config.yaml
n_layer: 14
vocab_size: 2823
norm_place: "pre"
norm_eps: 1e-05
qk_norm: true
parallel_block: true
init: "normal"
init_std_o: 0.0159
lr_mult_qkv: 0.7
decay_shape: "pow"
seq_len: 512
Each number is 200 + 20 x the weight over its row's rms, rounded and kept within 0 to 999. Layers, rows and columns count from 0. The size before them is the row's rms in percent of the matrix's.

# layer 8 MLP down (transposed), 256x64, rms 0.339, rows 200-225, columns 0-63
085,184,177,171,217,192,217,195,222,226,194,165,206,197,194,203,204,213,199,234,213,210,240,217,193,164,173,215,207,208,196,180,197,180,199,197,209,172,230,203,230,184,143,209,207,163,222,195,184,208,227,196,176,205,210,228,200,221,183,241,201,181,219,189,197
093,191,206,188,202,193,213,230,165,214,185,210,178,170,206,189,215,211,184,242,177,216,159,180,223,157,219,213,190,168,224,198,204,216,194,248,172,195,237,200,184,194,186,201,193,189,195,208,205,197,188,212,209,199,202,229,234,213,190,198,195,166,240,195,204
106,238,186,217,173,206,245,196,190,195,219,187,183,206,182,163,212,223,203,204,155,210,182,193,245,190,196,212,165,196,235,185,214,198,206,207,218,219,185,213,184,206,200,189,245,184,189,193,210,211,161,216,212,183,201,231,221,177,196,178,206,200,202,177,183
094,164,226,217,221,182,192,217,195,179,208,177,198,194,214,221,186,163,197,205,217,223,178,206,194,169,215,198,203,190,228,157,196,199,194,210,186,223,197,209,214,195,203,198,211,242,190,206,191,202,182,242,183,188,249,214,240,192,165,202,180,175,174,214,217
108,223,178,221,190,189,222,183,168,193,186,198,193,230,213,187,206,226,213,191,246,147,203,219,178,171,173,203,212,169,187,183,232,191,189,214,172,212,211,234,181,211,202,193,209,208,168,226,227,196,200,193,167,222,183,208,189,193,216,189,186,194,230,212,195
102,208,184,225,206,195,182,236,187,236,178,219,197,197,203,206,194,227,187,169,196,161,207,198,192,164,227,171,207,217,211,203,194,204,202,248,164,169,244,198,187,225,212,201,168,175,173,204,177,174,181,221,216,213,195,216,206,208,207,184,220,211,206,195,196
098,181,180,201,220,182,155,207,201,181,203,216,205,177,240,198,199,185,181,204,227,189,184,211,208,203,214,201,234,189,177,232,211,220,221,185,234,168,171,178,192,210,221,189,188,200,172,216,216,220,183,196,217,223,207,196,162,195,196,220,244,186,202,237,180
077,220,189,188,209,212,224,196,198,216,191,216,208,191,218,209,195,207,193,209,199,216,228,164,238,220,229,171,192,210,179,194,197,202,180,207,200,191,198,223,218,173,241,157,201,159,180,185,223,187,192,185,180,213,207,198,238,171,227,196,187,188,244,166,215
110,214,169,208,216,164,168,207,203,215,191,209,207,234,205,236,178,179,216,210,160,229,192,166,192,187,226,177,198,185,176,187,190,209,204,221,186,192,170,163,197,234,202,181,215,187,203,221,195,201,219,230,180,214,242,201,193,193,222,227,213,218,191,191,177
039,199,191,202,197,223,204,146,209,220,201,213,221,186,186,190,210,197,199,183,201,214,149,222,210,161,226,164,214,176,197,192,175,217,207,209,208,204,254,192,208,206,219,188,201,188,148,198,192,207,226,212,182,222,195,189,220,226,224,202,207,215,180,203,220
100,198,193,162,239,203,179,203,200,217,191,150,233,180,197,184,197,214,198,194,204,218,219,213,199,231,192,197,205,188,195,222,215,210,218,222,210,243,171,219,218,209,181,166,178,192,223,205,220,197,194,192,171,202,208,195,194,209,179,172,188,207,195,261,226
099,202,206,200,205,156,225,209,219,192,209,168,190,202,209,152,196,151,214,201,182,192,191,200,233,232,216,188,216,228,191,212,186,198,180,233,154,230,228,211,245,205,232,207,170,201,200,196,197,189,174,218,194,199,191,199,191,200,212,198,196,185,194,176,203
113,192,199,190,162,195,173,209,186,216,188,202,235,238,201,196,232,186,199,196,186,194,240,186,220,222,225,220,230,232,198,155,237,199,201,177,203,195,206,213,195,190,187,202,175,210,166,231,198,185,227,193,188,210,183,196,186,211,154,197,204,227,200,198,174
095,191,223,220,198,242,136,194,205,175,196,190,200,181,210,177,190,202,176,235,213,207,178,221,208,222,188,229,169,194,214,184,221,183,207,191,207,202,209,175,188,220,196,211,218,221,180,183,169,202,214,246,193,209,194,186,212,171,216,182,202,237,191,201,224
090,219,180,215,203,178,232,243,213,206,205,162,216,187,212,197,188,202,205,163,214,185,209,195,185,224,167,225,167,201,194,218,190,219,203,204,229,213,218,197,197,211,195,205,177,188,204,183,218,219,182,205,138,200,218,191,214,214,213,208,195,140,201,208,220
106,203,183,182,208,226,174,206,198,201,189,216,201,220,218,193,218,191,172,232,246,190,143,171,211,195,174,183,203,199,194,175,222,179,200,192,219,220,227,186,175,224,184,173,190,222,216,189,182,202,218,198,218,186,230,194,190,202,168,223,226,203,241,184,192
031,167,207,206,199,200,231,189,165,164,218,239,196,189,178,221,206,210,184,184,203,190,229,202,204,212,161,207,183,194,200,174,222,184,187,224,224,209,174,219,181,230,183,222,197,181,230,235,179,177,196,218,202,191,244,173,185,174,206,215,207,206,220,196,190
090,204,175,210,160,204,188,181,183,211,194,204,200,217,176,194,216,219,221,221,169,177,156,235,213,145,195,231,196,191,207,208,191,177,210,206,189,220,186,205,236,192,234,214,210,199,186,194,215,197,240,221,199,203,225,200,221,166,208,204,209,189,208,222,169
092,204,164,221,185,187,210,214,190,217,163,220,208,187,192,201,179,209,239,208,214,185,179,198,202,166,197,167,156,197,205,207,223,252,183,214,196,203,218,190,198,220,221,156,191,187,186,197,202,200,180,226,214,232,220,167,226,205,184,201,203,197,224,211,172
112,212,170,221,226,156,211,198,182,224,229,215,188,202,178,182,207,220,147,199,220,193,199,173,212,205,219,183,190,173,191,193,193,189,209,207,227,205,189,190,185,182,197,195,185,210,231,238,214,188,199,214,196,213,187,192,250,230,180,187,204,238,166,201,185
109,234,203,182,230,210,218,191,199,201,208,195,188,180,173,169,168,176,191,190,211,209,172,183,201,188,191,200,157,216,234,197,214,209,208,192,170,212,184,159,208,188,233,209,185,191,221,201,217,183,223,195,195,215,197,216,240,223,201,214,181,216,218,166,248
104,199,205,208,181,168,184,192,168,212,185,216,200,236,204,223,234,193,192,206,200,174,185,164,216,194,198,217,207,195,241,179,201,225,199,168,229,177,186,196,185,219,213,220,219,217,192,173,170,189,260,183,210,207,217,199,225,169,216,194,193,195,170,200,200
115,171,211,180,209,204,223,210,209,193,207,191,175,174,183,183,196,198,202,232,220,225,197,197,205,206,222,182,189,171,223,219,184,193,192,199,251,199,253,212,213,204,151,205,219,195,160,193,239,190,192,201,186,218,217,195,223,193,210,170,217,209,167,204,177
111,220,176,198,174,184,226,191,187,172,219,188,198,197,194,223,212,175,212,246,174,213,172,168,178,210,165,195,214,169,206,200,217,207,176,250,190,190,173,222,198,239,188,200,198,200,206,223,178,187,202,193,214,241,183,204,211,201,201,232,221,222,196,199,186
123,190,224,185,183,211,214,220,207,212,180,166,201,193,189,235,192,206,202,194,216,213,215,190,202,192,235,205,173,179,179,210,230,210,199,190,217,193,201,160,194,216,161,202,201,169,185,164,172,253,237,186,196,227,180,197,166,220,209,221,189,203,218,214,185
111,198,196,216,230,193,216,210,193,242,196,182,196,198,189,205,191,187,164,218,199,243,223,244,171,209,176,203,203,220,166,203,185,206,215,200,165,235,231,195,225,211,214,191,194,169,180,223,221,193,184,214,193,194,200,203,181,173,205,186,210,209,207,146,207
# layer 8 MLP up, 256x64, rms 0.23, rows 201-225, columns 0-63
095,203,169,203,166,204,212,191,174,201,226,211,211,187,214,199,221,239,216,213,175,188,179,191,201,177,183,197,205,171,231,202,199,162,176,229,219,183,194,223,216,204,165,215,220,185,205,182,254,179,210,209,224,199,171,203,177,173,193,224,230,185,192,190,189
100,193,218,242,187,228,197,193,209,181,204,163,218,227,212,184,177,231,222,189,165,185,216,189,204,213,198,234,197,193,182,198,207,171,193,202,200,164,203,169,192,237,205,190,208,190,209,179,220,185,206,232,213,204,151,182,226,209,240,208,221,182,188,206,189
086,221,177,217,195,222,194,169,183,176,279,212,210,197,204,177,188,208,226,194,214,227,241,224,207,195,205,179,182,190,181,201,176,200,204,211,208,217,206,185,226,169,181,185,198,211,219,187,198,234,198,206,191,207,182,175,171,172,196,174,212,213,181,206,206
103,194,168,201,238,200,185,207,178,197,215,187,186,177,160,223,245,233,178,185,193,190,213,195,188,197,167,208,214,160,213,212,201,181,227,183,197,202,186,214,189,195,229,185,202,229,223,194,212,213,193,235,195,236,195,189,181,215,196,156,203,198,177,168,197
102,177,191,186,141,182,190,212,200,168,196,162,180,203,213,195,169,200,214,203,200,184,209,230,207,213,192,209,204,223,211,236,207,170,191,171,192,238,236,197,191,188,220,170,204,236,214,226,212,234,177,191,206,186,214,202,217,205,224,183,179,198,219,198,189
094,211,230,204,166,234,201,206,180,203,216,203,236,225,203,202,229,219,223,207,146,173,178,185,198,185,196,177,186,185,198,194,212,166,213,202,227,198,228,183,176,190,205,218,184,195,191,188,216,222,221,174,193,216,150,190,195,209,194,187,170,204,227,229,200
082,196,210,186,160,218,196,196,192,174,205,164,231,205,187,181,182,212,207,216,244,190,167,209,210,185,183,176,214,228,219,197,209,249,192,209,201,213,202,163,185,189,189,199,185,204,221,163,217,183,186,208,234,164,208,211,196,231,196,188,210,238,188,216,195
103,211,188,176,186,200,172,167,191,226,203,234,187,187,194,222,190,225,202,173,188,244,218,236,212,234,194,157,219,198,206,214,215,200,183,205,219,190,162,181,185,198,208,206,238,200,199,218,192,202,189,211,204,202,200,202,170,219,200,222,180,217,170,160,175
026,167,213,220,178,198,183,188,217,172,214,184,263,204,214,220,202,194,246,201,212,156,206,204,178,179,195,209,191,206,201,235,193,169,201,180,176,177,213,204,194,212,189,219,206,227,217,192,224,234,211,220,202,191,162,189,200,194,212,208,230,197,199,172,192
106,166,219,189,198,240,173,222,205,201,197,249,176,178,183,206,229,215,196,186,214,202,203,208,186,183,195,178,219,214,180,227,217,203,189,200,165,174,175,193,196,163,221,232,187,185,214,232,223,215,195,227,196,235,184,178,220,186,197,185,202,190,185,232,207
104,182,245,186,219,213,195,219,188,195,219,219,162,241,197,217,181,225,185,219,190,197,196,238,196,216,148,204,201,198,201,212,208,214,159,153,212,207,213,242,193,186,213,198,188,206,202,189,202,172,184,208,218,199,208,174,203,187,202,207,175,196,234,213,188
112,167,169,191,212,212,203,196,221,183,210,221,183,191,209,217,216,205,196,176,220,208,225,187,174,177,163,174,217,232,222,196,197,214,193,215,209,217,182,204,233,180,169,213,202,199,206,175,193,195,178,202,248,215,138,195,224,213,224,192,193,198,233,191,202
096,184,212,199,208,204,191,218,207,190,195,206,230,201,201,211,200,196,197,214,190,207,185,144,232,231,182,202,217,200,201,197,257,207,229,207,205,221,210,197,183,184,183,179,195,196,207,213,240,202,167,141,217,179,195,203,188,192,197,188,158,203,203,207,159
098,218,185,240,152,164,183,150,187,203,191,235,176,214,187,183,228,186,197,192,212,194,186,223,205,208,227,216,199,194,211,185,183,197,183,214,213,203,185,182,237,201,183,237,203,252,225,225,206,210,203,230,207,180,192,191,207,196,194,198,177,199,188,201,199
099,212,213,185,210,214,227,252,206,213,192,242,221,191,184,164,184,188,214,210,217,207,168,217,198,165,178,183,223,202,181,187,205,195,186,168,177,225,218,213,202,186,183,219,202,215,241,213,195,184,224,192,201,200,169,194,189,234,169,203,187,203,177,171,188
021,196,206,237,214,181,192,195,222,193,214,173,226,169,200,201,196,221,209,201,195,205,216,222,162,188,204,167,197,219,186,233,206,199,182,182,163,224,196,208,194,189,196,239,217,220,213,192,221,215,196,199,198,149,140,232,189,180,198,189,195,209,173,201,191
086,218,214,201,185,153,213,220,198,183,170,200,203,213,209,222,217,184,182,195,214,227,195,233,204,229,188,208,205,216,221,242,199,191,153,201,196,187,235,178,189,185,219,223,166,217,206,210,210,194,199,207,195,201,150,179,179,199,189,197,213,225,213,210,156
101,244,185,202,191,214,183,209,224,167,212,183,201,199,227,239,181,187,178,201,189,196,213,158,201,219,197,201,174,209,231,187,193,188,206,230,176,236,202,202,229,194,176,211,241,199,227,202,233,196,178,188,197,185,182,207,191,220,203,178,184,189,210,153,199
112,220,192,229,196,185,165,173,172,218,208,206,228,165,209,192,214,243,214,199,194,201,196,168,210,188,232,175,185,209,223,221,194,200,206,198,199,215,176,207,173,180,195,186,215,193,208,233,199,237,194,198,158,185,177,211,211,206,224,204,177,245,171,186,189
108,190,219,194,246,180,163,209,229,190,205,218,173,185,201,220,232,209,207,208,192,221,204,199,188,165,207,175,194,210,199,210,209,186,212,183,199,209,221,191,220,187,228,185,196,193,204,182,177,275,172,159,198,200,184,192,184,190,210,197,204,198,193,171,171
092,191,214,235,184,216,211,205,186,176,158,229,208,192,186,234,211,216,175,199,208,188,186,198,230,198,209,193,211,212,213,197,191,215,202,197,228,163,197,181,211,231,241,239,233,221,161,178,206,211,227,174,202,175,205,175,177,203,182,194,169,199,184,214,195
107,186,203,225,177,175,196,218,187,239,212,212,200,178,184,199,207,206,160,199,225,191,228,203,171,199,251,222,214,198,201,208,162,217,158,224,224,185,184,163,227,190,192,197,203,194,228,210,203,211,180,205,223,210,165,185,203,200,195,188,169,208,206,198,231
108,178,166,193,156,215,210,194,223,204,169,183,244,197,197,199,187,201,216,208,163,204,212,225,173,219,189,220,203,188,190,227,204,194,202,232,177,187,213,252,189,179,227,219,219,212,186,211,209,201,208,223,180,202,151,190,194,207,176,200,215,206,189,175,218
118,227,152,183,213,222,173,170,228,200,186,188,205,214,153,242,199,213,235,179,211,213,198,191,178,173,219,207,214,224,231,191,199,212,204,210,190,209,200,218,180,184,201,215,194,200,199,196,182,198,209,160,222,203,193,195,172,210,221,168,202,160,207,207,177
112,237,218,181,184,252,242,191,206,186,212,195,206,176,175,215,234,195,184,221,174,191,211,197,199,177,208,200,228,235,198,196,204,236,173,201,175,182,200,207,176,202,223,183,197,195,196,203,221,203,212,178,186,195,177,186,185,195,150,186,157,207,207,193,197